Part of a small language model's weights: width 256, 231M tokens.
Each number is 128 + 24 x the weight over its row's rms, rounded and kept within 0 to 255. Layers, rows and columns count from 0. The size above them is the row's rms in percent of the matrix's.

# layer 5 MLP down (transposed), 1024x256, rms 0.113, rows 395-447, columns 0-63
size [ 96  95  91  98  95 107  99 102 100  95 106 100 106  99  89 109  99 105 112  92  97 100  90  85 106  97 106  99  98 104 112  91 107  97 106  97  99 107 100 100 107 100 108 111  98 109 115 113  89  95  94 102 104]
[[121  99 168 118 128  91 154 160 116 132 135 127 129 140  75 124 134 114 111  95 135 134  85 156 136 154 154 128 100 134 183  68 130 110  88 138 147 115 152 125 106 145 152 161 108 132 120 128 152 122 178 148 145 171 102 147 141 119 136 140 142 126 155 140]
 [118 102 154 135 158 113 100 146 143 153 124 130 157 133 142 134 123 145 102 126 129 109 143 144 119 120 141 106 135  93 112 154 137 194 172  88  96 101 118 148 141  94 121 113 150 131 127 147 148 120 140 144 112 129 139 106 151 127  71 123 129 143 156 102]
 [126 108 120 116 150 115 130 135 112 144 144 146 115 106 149  94 126  99 146 136  80 152 123 109  89 123 150 124 153 165 133 171  80 154 119 158 164 136  86 137 157 155 151  73 158 132 144 129 105 130  73 143 116 143 136 129 176 119 140 171 150 125 131 123]
 [128 161 142 135 122 114 183 165 164 165 136 150 125 137 132 118 106 103 154 177 173 126  80 156  99 161 139 124 150 145 124 123 150 160 145 129 136  90 129 106  99 105 170 104 133 140 123 135 115 173 129 141 141 160  71 150 182 150 128 131 125 152  99 125]
 [129 133 150 169 187 116 152  97 161 120 153  77 140 138 110  49  93 152  94 147 119 145 147 105 165 121 125 150 157 142 125 141 142 105 138 158 122 103 112 137 120 139 123 121 121 107 135 139 123 117 116 109  96 129  98 184 114 127  88 140  93 144 106 111]
 [101 137 165 161 147 143 135 135 135 129 153 140 159 167 144 149 127 134 152  82 113 173 109 129 114 138 108 186 109 166 169 106 125 145 159 160 187 116 155 144 121 154 126 142 165 108 168  96 152 120 143 165 160 110 118 122 142 119 148 137 110 124  86 117]
 [115 167 121  97 119 121 155 116 165 122 114 130 115 131 106 131 121 127 110  98 126  96 124 110 140 122 107 123 115  95 119 141 161 119 152 157 126 111 137 130 145 130 155  99 147 115 129  95 123 123 141 123 126 105 132 180 103 129 154  98 106 150 114 121]
 [106 115 148 101 142 148 123 150 148 136 114 112 131 120 137 179 119 102 163 113 169 119 109 142 125 131 159 123 159 126  76 118 129 125 158 121 119 145  96 161 125 145 146 124 110 127 137 152 187 118 109 131 146 185 107 121 108 129 116 132 182 135 104 143]
 [103 162 140 112 146 152 146 114 121  96 106 128 143 175  94 151 138 163  53  90  96 101 150 114 103 127 150 125 125 114 133  92  96 123 135  87 105 128 111  85 124 141 137 148 156 125 109 114 133  59 120 145 143 124 159  95 138 168 107 164 123 163 150 109]
 [176 111 123 116 126 113 143 201 142 114 117 102 154 161 132 169 147 133 142 137 142 135 106 109 140 128 179 145 138 113 125 130 104 168 122 142 160 102  98 122 169 117 129 155 127 115 122  86 117 149  86 176 121 154 119 165 128 145  76 113 111 129 116 176]
 [118 152 144 135 102 109 137 146 138 177 148 122  83 147 139 125 118 128 167 166 141 122 116 106  75 164 147 128 115 121 190 121  99 133 147 135 113 126 150  87  95 123  95  95 154 162 117 106 144 157 117 105 142  94 156 103 117 133 165 129 127 125 143 142]
 [113 110 162 108 134 100  85 146 168 143 150 110 101 145 136 134 178 155 174 114 109 139 176 191 157  79 161 147 140 128 129 144 152 105  91 134 148 112  45  71 132 159 146 125 137  86 101 127 160 178  84 128 139 109 122 118 128 110 169  97 119  95 191 104]
 [199  93  87  91 117  94 126 132 100  96  87 122 115 113 136 135 138  84 107 149 146 108  87 111 185 125 123 140 142  91 148 130 135 111 114 116 101 144 158 128 140 159 139 132  77 145 161 164 111 141 145 126 146 177 116 119 102 108 133 144  97 105 128 101]
 [175 121 163 135 127  78 126 147 152 166  90 174  94 141 116  99 142 122 143 126 112 109 131 140 187  86 130 122 136 126 181  81 134  85 105 137 137  80 116 133 128 141 175 137 135 172 142 114  82 102 117 153 155 145 164 118 157 144 148 141 107 150 114 167]
 [128 109 153 118 122  95 142 163 144 122 134 117 129 138 155 114  95 159 112 148 124 140 123 120 153 131 168 110 105 169 123 151 121 120 124 131 131 167 160 170 120 118 116 143 159 106 101 131 199 136 161 166 129 122  95 175 130 133 122 102 148 165 181 117]
 [105 124 132 113 151 115 171 156 143 132 134 126 118 148 120 157 139 176 140 118 136 158 127 109 147 148 130 124  64 180 133 159 158 125 108 141 134 126 137 117 175 102 139  98 110 150 113 144 148 164 124 111 115 138 145 141 120 103 109 139 107 118 143 149]
 [118 113 125 139 135 120  79 115 119 149 147  92 110 131  84 167 110 153 110 111  91 100 114 129 163 107 119  87 179  87 136 102 124 151 109 142 145 138 127 141 117 141 104 150 141 151 136 178 123 138  94 119 101 141 104 115 119 156 100 159 105 121 168 135]
 [116 101 116 166 122 108 153  83 104 154 121 145 135 111 141 126 137 110 150 144 125  99 135 138 120 124 116 113 176 125 114 156 152 126 105 131 127 114 156 133 172 157 137 138 159  84 144 152 172 141 115 104 125 103 142 142 137 163 157 110 141 131 112 159]
 [111 109  93 173 147 150 109  91 102 142 129 145 143  83 147  98 137 124 148 125 108 116 133 116 137 116 135 129 108 125 119  94 136 159 140 127 101 132 133 107 115 175 171 110 149  87 119 137 103 106 137 144 147 112 110 121 144 141 115 126 105 134  78 143]
 [ 79 103  88 126 110 139 157 106 146 137 142 131 135 144 133  83 121 121 122 110 121 138 110  99 171 125 126 134 111 152 123 120  62 185 146 126 123 129 148 127 138 106 195 104 119 162 117  89 113  88 120 122 140  62 136 131 127 121 125 120 144 163 138 109]
 [135 142 142 137 105  92  97 103 103 137 121 124 103  98 141 138 126 142 137 163 136 119 134 136 136 103 142 139 154 165 131  97 110 135 157 110 129  97  53 145 158 130 120 135 135 105 151 175 127 148 112 165 136  79 120 177 177 146 102 112 149 175 179 111]
 [107 135 156 136 106  70 133 152 144 126 182 181 152 159 143 154 115 144 132 155 153 137 125 154 113  90 111  99 126  95 131 112 128 170 151 150 107  92 112 159 130 111 132 131 135 147 101 132 108 155 147 133 148 178 135 132 143 142  96 131 124 131 127 110]
 [130 119 153 133 133 131 187  79 103 146 142 126 106 168 138 149 123 114 107 203 133 124 162 104  99  95 139 140 100  50 132 157 124 157 122 139 186 128 122 131 146 167 152 180  84 109 154 114 158 136 114 101 138 111 124 112 129 144 138 137 102 127  93 158]
 [122 114 181 115 136  74 154 128 161 123 141 154  93 143 129 119 163 122 120 110 146 113 141 127 132 162 101 111 135  96 138 141 129 133 119 143 191 135 120 137 123  92 131  65 179 104 142 140 122 118 122 129 126 150 150 122 145 109 163 152 131 108 122 128]
 [147 104 106 126 100 122 167 119 135 108 137  58 130 116 138 120 153 139 128 141 125 110 137 100 155 114 124 122 124 164 101 104 151 133 117 149 147 113 118 114 108 139 123  90 123 108 111 150 114 124 135 157 135 117 125 110 124 123 133 139 140 158 129  83]
 [121  98 169  90 139 133 116 120  92 163 113  85 110 115 166 141 132 119 107 153 152 142 119 105 125 126 129 163 154 105 151  76 131 141 113 142 182 130 102 130 100 132 120 108 144 105  89 131 108 120 170 113 112 130 143 150 155  60  75  68 109 117 143 113]
 [ 84 149  89 118 129 165 127 145 141 124 115 158  64 150 192  96 158 140 157 128 126 164  98 125 146 109 138 138 102  99 141 123 179 129 126 126 153 107 155 136 148 151 117 104  96 108 155 144 131  91 116  77 134 106  90  98 155  66 114 173 109 150 153 144]
 [127 115 160 112 148 133 134 142 135 134 155 111 101 201  98 125 178 119  99  83 104  97 124 125 154 121 124  87 139 106 132 128 101 113  97 107 112 163 118  95 108 159 152 104 133 111 118 164 140 124 140  95 137 156 137 177 141 157 130 111 105 139 145 129]
 [135  99 165  82 127 124 129 143 181 173  97 115 141 134 116 136 157  85 146 116 134 134 112  99 190  94 118  76 110 146 100 126 133 124 108 152 143 114 127 104 152 109 128 117 115 130 131 109 126 115 109 147 132 130 138 165 161  96 137 113 143 156  96 113]
 [115 134 110 139 165 132 112 106  88 110 103 161 152 149 146 179 121 137  88 133  88  89 153 125 105 122 159 121 113 189 116 113 155  84 104 147 133 143 146 148  78 198 108 190 124 145 133 156 148 130 145 112 167 125 116 130 152 129 133 134 132 126 123 101]
 [ 61  92 110 141 174 133 114  72 107 127 111 113  95 101  98 122 107  99 134 105 128 141 100 114 117 132 148 144 112  71 108 109  87 152 106 104 139 107 166 124 132 158 180 131 109 126 110  89 165 119 142 134 162 171 117 104 131 132 148 118 138 155 150 144]
 [107  90 125 109 118 100 169 121 134 100 106 107  78 101 101 107 143 148 117 149 106 144 129 120 144 150 131 139 191 143 101  99  93 135 111 154 113 110 135 132 139 176  88 110 119 113 131 131 173 119 124 155 111 118 141 142 157 109 119 129 124 149 159 108]
 [124 122 146 169 159 143 119 124 106 114 142 106 105 139 129 126 146 149 128  97 128 153 152 113 135 181 135 121 167 124 115 105 145  95 126  98 141 133 138 137 119 140  98 123 149 111 138 133 137 136 138 122  81  87 117  85 111 129 151 143  97 157 143 145]
 [ 87 135 121  90 135 128 149 157 116 130 138 163 105 161 159 149 113 152 158 129 160 130 127 119 142 166 166  95 125 130 152 161  99 148 135 157 126 151 128 144 104 155 147 152 115  91 110  88 139 124 132 120 143 122 145 114 139 125 104 122 108 137 170 164]
 [148 138 136 136 151 147 120 123 188 155 135 119 105 120  68 132 182 122 157 115 142 113 149 174 170 126 158 143 147 127  76 115 137 157 116 141 125 104 129 113 170 142 142 121 132 117 141 175  98 146 144 132 106 134 111 146 151 117 128 134 107 106 135 121]
 [117 100 126 149 138 135 160 138  95 112 144 150 103 120 139 153 156 135 148 121 124 119  90 105 140 121 136 163 150 126 137 157 167 139 137 113 152  99 123 128  86 155 124 137 135 138 102 114 139 148 106 136 136 137 116  93 135 149 138 128 137 135 200 125]
 [ 78 167 140 144 124 145 126 100 129 131 126 102 146 122 130 110 166 104 156 150 116 152 110 138 191 159 112 137 105 132 120 112 134 119 120 117 104 157 161 149 108 147 149 117 128 156 116 117 121 137 139 189 146 126 117 139 132 106 151 170 173 132  92 111]
 [163 123 126 123  94 111 113 106 149 111 147 131 147  73 108 112 134 127  99 134 148 119 142 126 122 147 165 137 100 128 135 134 132  91 123  94 109 115 193 134 123 140 141 117 148 107 155 112  72 141 153 137 122 141 127 144 161 144  93 162 173 142 151 161]
 [126 158 138 116 139  86 119 118 158 142 123 131 163 149 141 126 125 148 166 149 110 103 109 163 130 127  80 117 148 115 107 165 127 111 164 103  70 148 149  94 119 117 120 150 148 148 109 141  83  55 128  90 126 148 100 174 152 135 146  85 148 108 124 143]
 [148 112 121 122 127 121 138  93  99 109  92 144 113 157 145 123  88 125 138 106 157 148 179 120 101 165 125 132 144 112 116 111 164 120 164 125 144 120 174 181 121 142 145 129 141 134 134 119 149  99 120 127 109  70 140 139 162 115 168 138 121 143 120 134]
 [146 140  94 135 187  97 130 127 141  92 108 122 145 125 110 140 126 173 147 130  93  92 138 161 119 135 118  95 116 102 138 131 106 107 172 147 100 149 102 123 171 138 112 127 106  86 121 159 167  91 123 142  80 145 110 155 132 154 126 127  98 152 119 142]
 [126 125 138 129 107 114 114 136 122 129 123 129  91 146 136 128 113 194 123 102 101 120 155 134 124 178 122 152 137 149 128 119 139 123 133 122  82 143 146 143 153 118 142 125 142 143 136 161 110 119 143  71 143 151 140 175  97 141 128 186 145 140 152 121]
 [146 124 165  96 127 102 118  95 118 153 126 121 128  82 140 144 124 109 132  71 156 109 108 110  96 109 126 156  82 158  93 126 135 105 139 100 105 142 133 112 135  97 126  92 130 129 108 147  83 136 145 153 128 161 111  83 157 126 115 116 136 129 156 182]
 [162 143 100  96 114 142 135 114 100 130 146 132 125  83 119 122 154 129 112 144 158 108 128 126 143  82 108 139 124 136 123 121  97 121  92 114 116 148 143 153 135 128 128 170 117 142 128 124 123 135 117 116 129 137  92 153  89 121 121 161  85 129 170 122]
 [116 155 211 148 149  97 134 167 153  95 114 147 134 160  97 105 154 155 115 123 154 166 107 127 157 142 144 153 169 145 131 138 114  93 108 127 144 148 123 135 124 171 161  96 123 109 138 140 103 138 163  75 112 136 166 153 138 103 131 149 121 114 123 141]
 [132 148 133  97 121 128 140 123 137 138 117 127 129 152 122  66 109 154 105 142 118 117 115 113 104 100 108 118 109 125  86 151 159 143 150 170 144  76  82 106 122 146  90 136 124 144 128 141 117 168 136 149 110 173 100 107 153 112 114 154  82 161  91 117]
 [120 158 132 152 134 113 113 149 156 131 162 133  80 113 142 135 148 165  89 127 117 118 110 140 119 168 183 139 170 140 100 147 107 134 140 146 129 115 148  98 182 136 104 175 154 152 145 113  90  99 122 152 132 160 166 145 124 148 138 108 129  93 134 118]
 [124 161 115 119 125 133 109 138 162  91  87 146 129 129 110  97 139  93 150 130 144 143 171  84 111 167 112 109 146 163 108  98 140  79  75 123 170 113 149 109 104 130 117 104 148 111 113 123 141 113 120 126 166 112 143 128 131 144 131 115 151  96  92 172]
 [167 124 201 158 125 116 116 123 118 157 135 157 130 118 136 118 114 105 102 123  94 115  93 142 113 126 116 129 107 102 127 149 103 109 130 143 119  77 108 134 128 138 122 101 119 133 142 112 135 103 148 124 124 124 136 157 130 148 124 159 124 151  74 131]
 [133 142 135 146 134 161 167 171 153 157 138 111 145 155  95 142 128 103 161  94 111 139 146 123 156 173 127 140 140 126 123 120 117 123 191  84 136 125 101 141  64 121 149 145 104 140 123 141 167 100 155 109  94 144 111 137 135 133 144 134 117 119 104 143]
 [158 125 140 174 139 117 145 126 149 110 157 101 127 143 136 148 150 122 131 148 115 152 141 137 160 141 151 169 103 137  91 121 113 129 164 150  99 151 113 128 127  88 120 146 129 155 126  71 158 147 128 144 136 139  92 129 122 114 138  70 114 126 145 130]
 [ 88 171 102  97  71 109 118  98 128 148 123 121  87 144 118 140 148 134 132 130 110 139 112 129 142 136 152 119 190 152 187 118 113 175 121  98 150 177 125 135 125  88 137 139 133  97 109 123 143 106 132 118 177 119 140 100 107 113  95  96 127 111 136 122]
 [124 144 130 172 133 156 148 130 127 172 117 181 139  71 156 115 112 108 118 117 120 117 143 151 159 157 126  87 102 147 162 139 165 108  99 129 166 147 104 146 167 130 130 137 118 106 130  80 144  98 140 123 129 145 115 129 106 146 125 121  92 123  79 155]]
# layer 5 MLP up, 1024x256, rms 0.136, rows 396-447, columns 0-63
size [ 96  95 103  98 102  95 104 102  97 104  95 100  95  97 106 100 100 104  99  96 104  94  93 104 103 102 100  98 105 104  98 103  93 103 101  98 100 101  93 102 104 100 106 100 103 109 108  87  97  99 106  99]
[[133 149 145 158 126 145 139 153 157 156 111 111  91 139  87 124 139 114 136 113 151 144 115 151 116 140 103 139 135  86 104 108 143  72  81 130 138 127 110 150 170 130 133 110 122  93 105 115  91 123 122 142 111 153  91 137 131 113 157  95 127  90 124 106]
 [114 124 136 135 134 109 145 132 165 128  99 137 124 120 141 145 133 154  77 123 162 142  89 126 177 129 151 129 131 117 110 159 136  81 157 107 110  88 108 152 102 121 154 193 176 141  99 110  94  81 125 121 105 129 116 137  61 167 140 134 112 116 118  99]
 [184 119 120 161 136 154 117 165 123 147 110 158 158  78 124 125 104 143 119 110 130 120 153 106 120  67 156 107 143  95 154 133 122  83 122  74 150 141  74  96 153 112 100 148 140 118 173 116 133 108 109 104 108 127 116 105 136 146 165 120 122 128 158 170]
 [166 114 165 174 108 119 125 124 103 107 116 179 164 129  98 131 122 133 167 100 104 135 125 144 141 131 138 142 125 135 105 129 111 127 119 178 146 145 113 131 110 112 110 119 135 171 131 139 126 122  80 169 139 118 126 102 113  96 153 112 153 118  99  90]
 [137 100 130 130 163 137 185 144 120  94 111 139 107 143  94 107  95 119 153 138 147 122 131 131 129 145 129 123 138 136 109 139  96 134 148 144  93 148 140 127 131 136 105 113 104 139 156 154 113 155 116 108 115 105 153 103 106 133 114 119 157 110 126 126]
 [172 102 141 115 125 147  93 157 118 124 124 103 127 119 114 109 112  91 175 111 129 150 109 113 127  97 141 102 109 149 138 119 109 121 104 108 102 152 115 129 152 144  85 124 120 123 136 138 141 143  67 146  50 138  99  93 205 157 146 129 141 129 116 164]
 [121 133 100 124 170 163 120 149 123 131 141 120 137 105  97 137 122 130 134  86 124 109 118 141 113  66 139 128 138 151 117 122 157 103 107 149  98 156 104 131  96 153 118 156 118 145  99 174 106 101 115 136  87 154 123 124 164 114 120 130 159 109 119 105]
 [155 119 149  91 154 148 146 113 131 113 151  95 121 139 120 119 109  99 133 113 113 157 135 117 156 116 113 105 105 130 115  95 141 106  77 139 160  96 107 121 103 137 137 155 164 100 117 145 107 133 139 126 115 176 108  92 119  67 138 133 120 120 130 112]
 [153  89 100 135 101 134 148  95 132  90 152 108 132 108 151 163  91 140 128 151  70 122  85 156 134 159 134 129  75  98 125 112  95 152 122 130 130 143 131 144 141 185 138  98 153 147 114 182  85 134 134 144 103 148 103 107 129 151  73 112  96 121 134 109]
 [168 112 138 129 153 148 116 110 151 120 124 156 125  97 145 120 109 147 127 102 119 106 175 143 102 109 110 120 131 156 130 156 130 144  93 146 136 147 136 117 109 120 113 105 136 143  90 145 146 139 167 185 133 132 131 122  89 114 124 127 143 144 110  81]
 [147  46 135 146 129 142  82 122 150 156 120 167  66 110 156 159 113 150 114 143 141 118 151 100 112 146 112 132 169  99  84  90  87 108 147 114 127 159 143 173 115 127 162  97 114  97 123 116 180 152 135 128 112 143 125 143 164 132 148 122  95 156 145  93]
 [134 126 138 119 164  85 122 126 106 111 133 131 136 148 144 162 115 121 141 141 144 140  95 108 173 170 117 171 131 142 117 141 149 112 136 138 116 112 157 137 121  98 160  82 151 159  99 103 146 109 115 133 159 155 118 140 100 117 147  98 128 113 111 135]
 [144 121 117 109 111 139  84 130 130 137 134 181 152 182 131 129 117 123 113 125  98 148 167 116  99 139 154 104 139 166 123 110 149 153 141 103 124 143 140 128  80 149 107 159 145  80  71 134 107 156 194 113  83 109 113 103 123 139 102 131 111 150 160 135]
 [ 97  98 113 112 118 109 126 119 161 157 109 105 129 111 135 135 113 116 129 142 128 118 145  97 107 127  91 150  95  95 187 115 101 125 137 121 145 125  97 143 115 117 145 108 123  81 160 118 109 126 103 132 135 126 111  86 136 157 153 155 123 153 131 143]
 [138 124  90 131 165 112 126 101 160 151 100 129 139 152 161 114  99 137 147 128 115 131 107 112 126 100 142  92 111 156 106 149 160 158 104 117 133  94  87 133 136 146 104 133 132 168 141  89 106  98 133  92 120 151 100 163 138  91 141  81 133 105 172 154]
 [ 90 152 128 181 133 123 149 153 111 140  97 149 127 156 115 121  96 133 132 170  98 121 130 149  82 160 140 140  77 104 125 131 113 111 146 128 162 157 163  96 151 139 119 174 108 139 143  87 126 141 150  77 145 126 145 112 161 118 158 115 104 102  95 146]
 [128 126  83 124 172 172 138 103 101 133 122 147 114 166 151  98 127 121 146 149 158 126 126 149 110 139 125 141 116 115 112 121 124  80 108 151 108 123 112 128 114 127 139 118 106 102  86 152 150 151 123 125  74 132 130 142 152 119  50 152 161 121 143 114]
 [102  95 125 118 131 123 182 103 136 157 126 104 135 116 197 121 162 138 156 126 105 130 119 141 161 176  83 143  94 153 132  90 150 138 116 104 135 152 119 140 119  92 141 146 208 157  94 155 127 150 148 176 105 123 174 134 155  99 163 135 113 109 118 119]
 [161 110 126 151 112 121 141 170 134  97 142 136  96  93 118 160 164 152 165  93 156 128 136 118 109 100 132  98 106 104 138 122 122 103 110 100 136 113 108 127 131 143 117 155 107 167 128 157 177 103 144 106 107 132 116 130 142 180 129 133 141 112 127 180]
 [159 122 142 136 163 155 122 113 139 109 113 180 144 116 120 133  87 183 185 147 124 129 118 143 133 117 128 177 101 141 104  95 101 131 161 174 124 162 108 163 100 142 111 107 103 170 100 122 141  98 133 160 152  94 137 148 137  97 149 134 141  82 101 109]
 [141 109 133 142 158 130 132 153 102 138 167 112  91 178 141 152 110 123 217 121  78  78  90 125 109  91 146 143 124 129 135 120 132 124  94  89  99 135 180 162 122 119 114 105 154 151 125 126 123 147 129 131 107 141 138  85 137  98 156 126 176 128 129 156]
 [114 157  96 111 151 143  95 146 116  76 160 131 140 109 156 126 165 134 153 116 109 114 135 108 117 133 125 138 161 144 128 128  90 140 121 152 107 147 137 134 117  92 145  97 184  82 109 144 103 131 133 148 128 135 137 142 119 190 112 136 132 133 161  86]
 [107 148 137 116 149 173 133 121 134 161  98 114 125 115  95 126 109 152 134 102 167 110  70 143 139 176 108 113 127 141 137 139 115 144 112 131 131 104 155 154 107 128 180 114 151 132 177 111 113 120  98 147 147 143 114  93 138 115 158 107 140 115 158  96]
 [119 139 102 140 143 105 140 107 144 181 111 132 110 107  90 102 120 140 101 189 143 129 133 100 146 107 114  99 155 110 115  95 112 138 167 142 139 102  96 123 120 127 121 149 114 114 124 137 143 106 127 143 152 166 109  89 151 154 137  97 111 121 157 102]
 [116 141 121 165 139 133 117 111  99 120 141 168 135 182 110  95 106 115 127 136 112 121 130 143 138  93 121  78 153 159 111 184  77 137 138 128 103 114 133 133 140 162 132 160 160 132 130 142 123 142 112 138 123 156 168  77 107 131 136 137 125  72 146 160]
 [164 109 105 130 157 122 144 191 145 101  88 138 124 146 142 148 152 136 126 154 107 127 119 157 143  89 156 120 118  53 127 109 129 127 148 110 150 162 112 106 123 122 146 154 136 139 115 157 127 138 109 107 157 107  81  97 169 112 108 118 100 144  95 157]
 [ 83 122 128  82 162 136 139 137  89 125 109 158 173 128 110 168 128 110 127 157 135 107 168 115 146 142 109 137 114 111 106 130 162 113 136 131 130 157  99 147 120 123 132  96 124 139 109  94 130 103 100 142 137  84 132 154  96 153 153 120 138 100 137 127]
 [152 161 116 174 154 105  95 108 145 127 146 128 132 122 154 132 140 130 128 108 150  94 128 141 161 127 112 138 141 125  81 101 106 113  94 119 155 137 170  85 120 129 137 123 103 115 128 112  82 115 130 125 158 159 131 130 135 135 133 118 160 122 107 142]
 [140 171 124 131 132 117 139 135 117 141 171 165 107 118 131 162 133 160 127  97 119 127  93 170 107 137  83 120 121 115 148 133 123  82 128 133 153 132 140 144 118 121  61 105 114 141 110 155 138 158 120  62 166 113 146 143 153 135 102 155 144 117 136 191]
 [184 114 121 137 153 122 129 179  92 120 108 157 106 166 109 175 119 108 152 123 167 138 124 121 156 126 135 161 157 110 152 117 119 116 124 126 138 147 144 133 132 121 158 135 129 135 125 116 112  96  98 126 159 109 153 138  93 134  79 153 114 129 109 130]
 [145 102 178 168 143 134 123 148 109 122 105 132  71  96 119 118 118 103 131 119 138 115 134 195 123 117  74 146 137 144 149 100  99 137 131 131 162 149 103  65 201 148 113 147  92 129 141 141  86 166 127 156 144 110  88 136  95 171 131  98  83 141 106 127]
 [101 124 134 150 143 127 101 171 112 108 144 138 172 112 105 138 112 124 107 125 145 159 114 127 139 107 140 133 166  99 141 142 108 117 157 139 128  98 128 116 110 122 118 132 146 118 112 100 129 163 144 145 105  79 114 125 159 124 143 141 152 154 119 104]
 [166 124 137 138 105 135 107 131 107 187 115  84 125  98  62 111 142 109  66 114 154 109 132 106 131 124 132 121 137 129 121 140 159 131 109  85 132 174 105 123 142 116 119 103 158 108 127 127 150 140 119 170 159  78 128 148 122 110 140 137 123 121 111 101]
 [111 152 129 118 118 116 131 170 103 139 141  95 137 155 162 151  71 125 150 131 161  79  67 128 151 105 183 132 108 139 157 135 132 150 188 146 125 125  98 135 105 103 128 108 128 149 152 135 141 130 144  86 136 156 118 107 101 103  75 145 147 115 127 115]
 [160 116 133 169 148 122 108 148 142 164 187 168 173 135 127 169 144 103 119 146 134 155  73 116 133 113 115 167 136  81 160 115  92  73 135 161 118 120 113 145 118  98 130 122 106 158 156 171 122 171 128 173 113 153 133 133 123 161 105 162 150 150 138 127]
 [155 133 112 142 134 114 112 139 105 168 106 138 130 132 163 148 104 121 173 150 137 124 132 164  86 122 135 144 137 144  66  63 156 158 144 176 146 103 142 136 157 150 151 118 157 128 145 120 108 132 143 165 148 117 112 141  94 112 160 125 132 135 137 117]
 [119 151 132 137 145 171 103 160 107 139 115 110 112 121 133 146 109  86 131 168  82 157 165 150 118  96 173 100 143 116 143 146 131 111 133 114 123  97 151 105 166  99  88 128  95 118 129 150 138 160 171  74 164 120 149 107 185 135 115 153 126 145 123  89]
 [169 138 141  75 155 121 118 148 114 117 146 118 106 140 150 127 134  79 148 163 170  96 139 127  86 127 131 125 163 119 102 148 144 119 115 153 125 148 136 145 145 108  95 105 126 109 116 155 142 150 106 121  90 161 119 167 106 130 141 133 134 116 109 183]
 [155 110 122 137 123 140 156  90 174 120 122 137  98 129 126 148 116 105 122 133 111 120 121 127 152 132 137 168  86 166 143 139 108 186 176 139 112 118 124 121 178 157 141 137 140 147 138 188 152 172 137 159 105 116 109 134 136 163 123 138  97 128 125  96]
 [163 126 114 156 143  83 185 137 101 144 123 105 104 148 122 122 113 100 110 104 151 123 106 136 182 143 130 133 118 113  65 153 164 107  88  89 100 133 101  66 108 151 123 157 117 104 120 148 112 155 115 127 140 147 154 122 107 136 143 111 117 127 134 116]
 [157 141 126 144 131 121 134 129 149 117 193 117 164 128  65 127 146 105 151 145 136 151 131 146 114 112 139 149 122 116 114 153 113 103 116 142 113 121 147 124 130  70 113 127 114  77 148  93 116  92 144 193 129  98 146 110 107 126 160 147 149 113 106 135]
 [114  96  85 121 137 174 103 117 146 106 144 142  94 141 132 138 120 149  75 174 100 133 110 154 115 113 124 119 121 125 125 166  89 107 113 127 121 179 135 141 102 135 134 137 108 142 106 132 134  99 147 123 128 126 125 148  74 133  96 112 116 133 107 169]
 [139 125 127 127 101 167 131 175 122 111 116 103 130 120 132 127 160 114 175 153 127 119 117  52 131  98  72 128 131 105 130 167 119 129 144 119  95 121 155 187 126 144 129 110 128 185 100 113 129 154  98 147 134 118  65 118 129 116 128 115 133 134 137 164]
 [152 105 131 141 135 189 148 100 132 141 164 153 154 102 152 134 113  95 136 121 166 110 101 171 120 129 113 153 107  96 142 129  98 110 123 131 114 143  88 160 145 106 121 101 107 142 116 150 109 114  93 130 136 117 103 153 134 136  86 134 129 130 109  98]
 [153 134  84 139 160 144  80 132 125 183 148 121 124 182 119 122 111 125 140 145 115 118 112 134 129  93 136 145 118 179 151 165 148 158 124 140  67 146 103 151 109 149 116 109 141 128 146 143  96 110 108 114 153  80 128 141 120 138 152 137 113 112 129  90]
 [133  94 154  99 150 141  96 122 158 147 123 154 102 108 143 141 121 124 131 142  95 159 102 103  98 148 110 112 139 136 150 139 106 140 125  84 107  73  91 138 105  98 116 129  97 178 109 117 104 113  79 126 144 130 114 118  87 143 112 105 119  93 125 107]
 [156 177 112 121 135 149 128 120 128 167 101 141 148 133 115 141  76 122 151 109 105 116 152 117 140 146  92 135 130 154 113  78 125 122 125 124 156 116 126 107 155 125 107 137 120 131  97 172 158 140 131 124 180 106 127 114 122 107 161 128 160 125  85 131]
 [151 125 173 106  90 145 136 123 140 103 114 145 136 125 128 169 135 143 133 105 121 125 179 145 148 119 170  99 145 134 101 114 115 165 132  80 106  97 129 166  96 175 100 134  96 157 115 101 138 138 134 128 187 127 131 166 131 107 161 139 124 151 115 123]
 [136  93 126 126 130 134 127  89 101 121  97 105 119  99 116 126 116 130 134 125 144  84 102 126 111 148 149 130 152 150 143 109  81 145 129 149 102 177 131 151 125 112 159  90 145 154 146  92 158 150 141 193 152  94 122 133  87 106 102 154 112 133 149 126]
 [133 153 155 116 133 113 146  56 112 135  87 138 163 102 150 117 103 131 120 178 130 108 102 156 115 161 129 110 163 130 152 148 120 143 112 123 104 145  83 170 170 113 108 157  86 105 114 124 146 150 121 173 126 141 137 136  94 167 139 137 185 107 120 140]
 [116 119 165 154 145 154 146 129 154 125 179 130 107 124 120 195 109 148 149  91 126 107 118 121 122  99 156 108 137 139 130  89  96 100 131 125 135 143 149 132 113 133 134 115 112 110 131 103 111  94 132 158 134 174 100 116 135 113 134  98 130 122 154 162]
 [109 123 116 123 116 123  89 157 102 134 116 126 113 133 135 170 121  76 125 175 162 130 153 158 145  91 134  97 129 156 109 126 139 106 150 141 120 117 122 164 129 120 145 144 152 110 134 125 122 104 161 167 147 158  98 157 119 150 101 122 132 133 118 182]]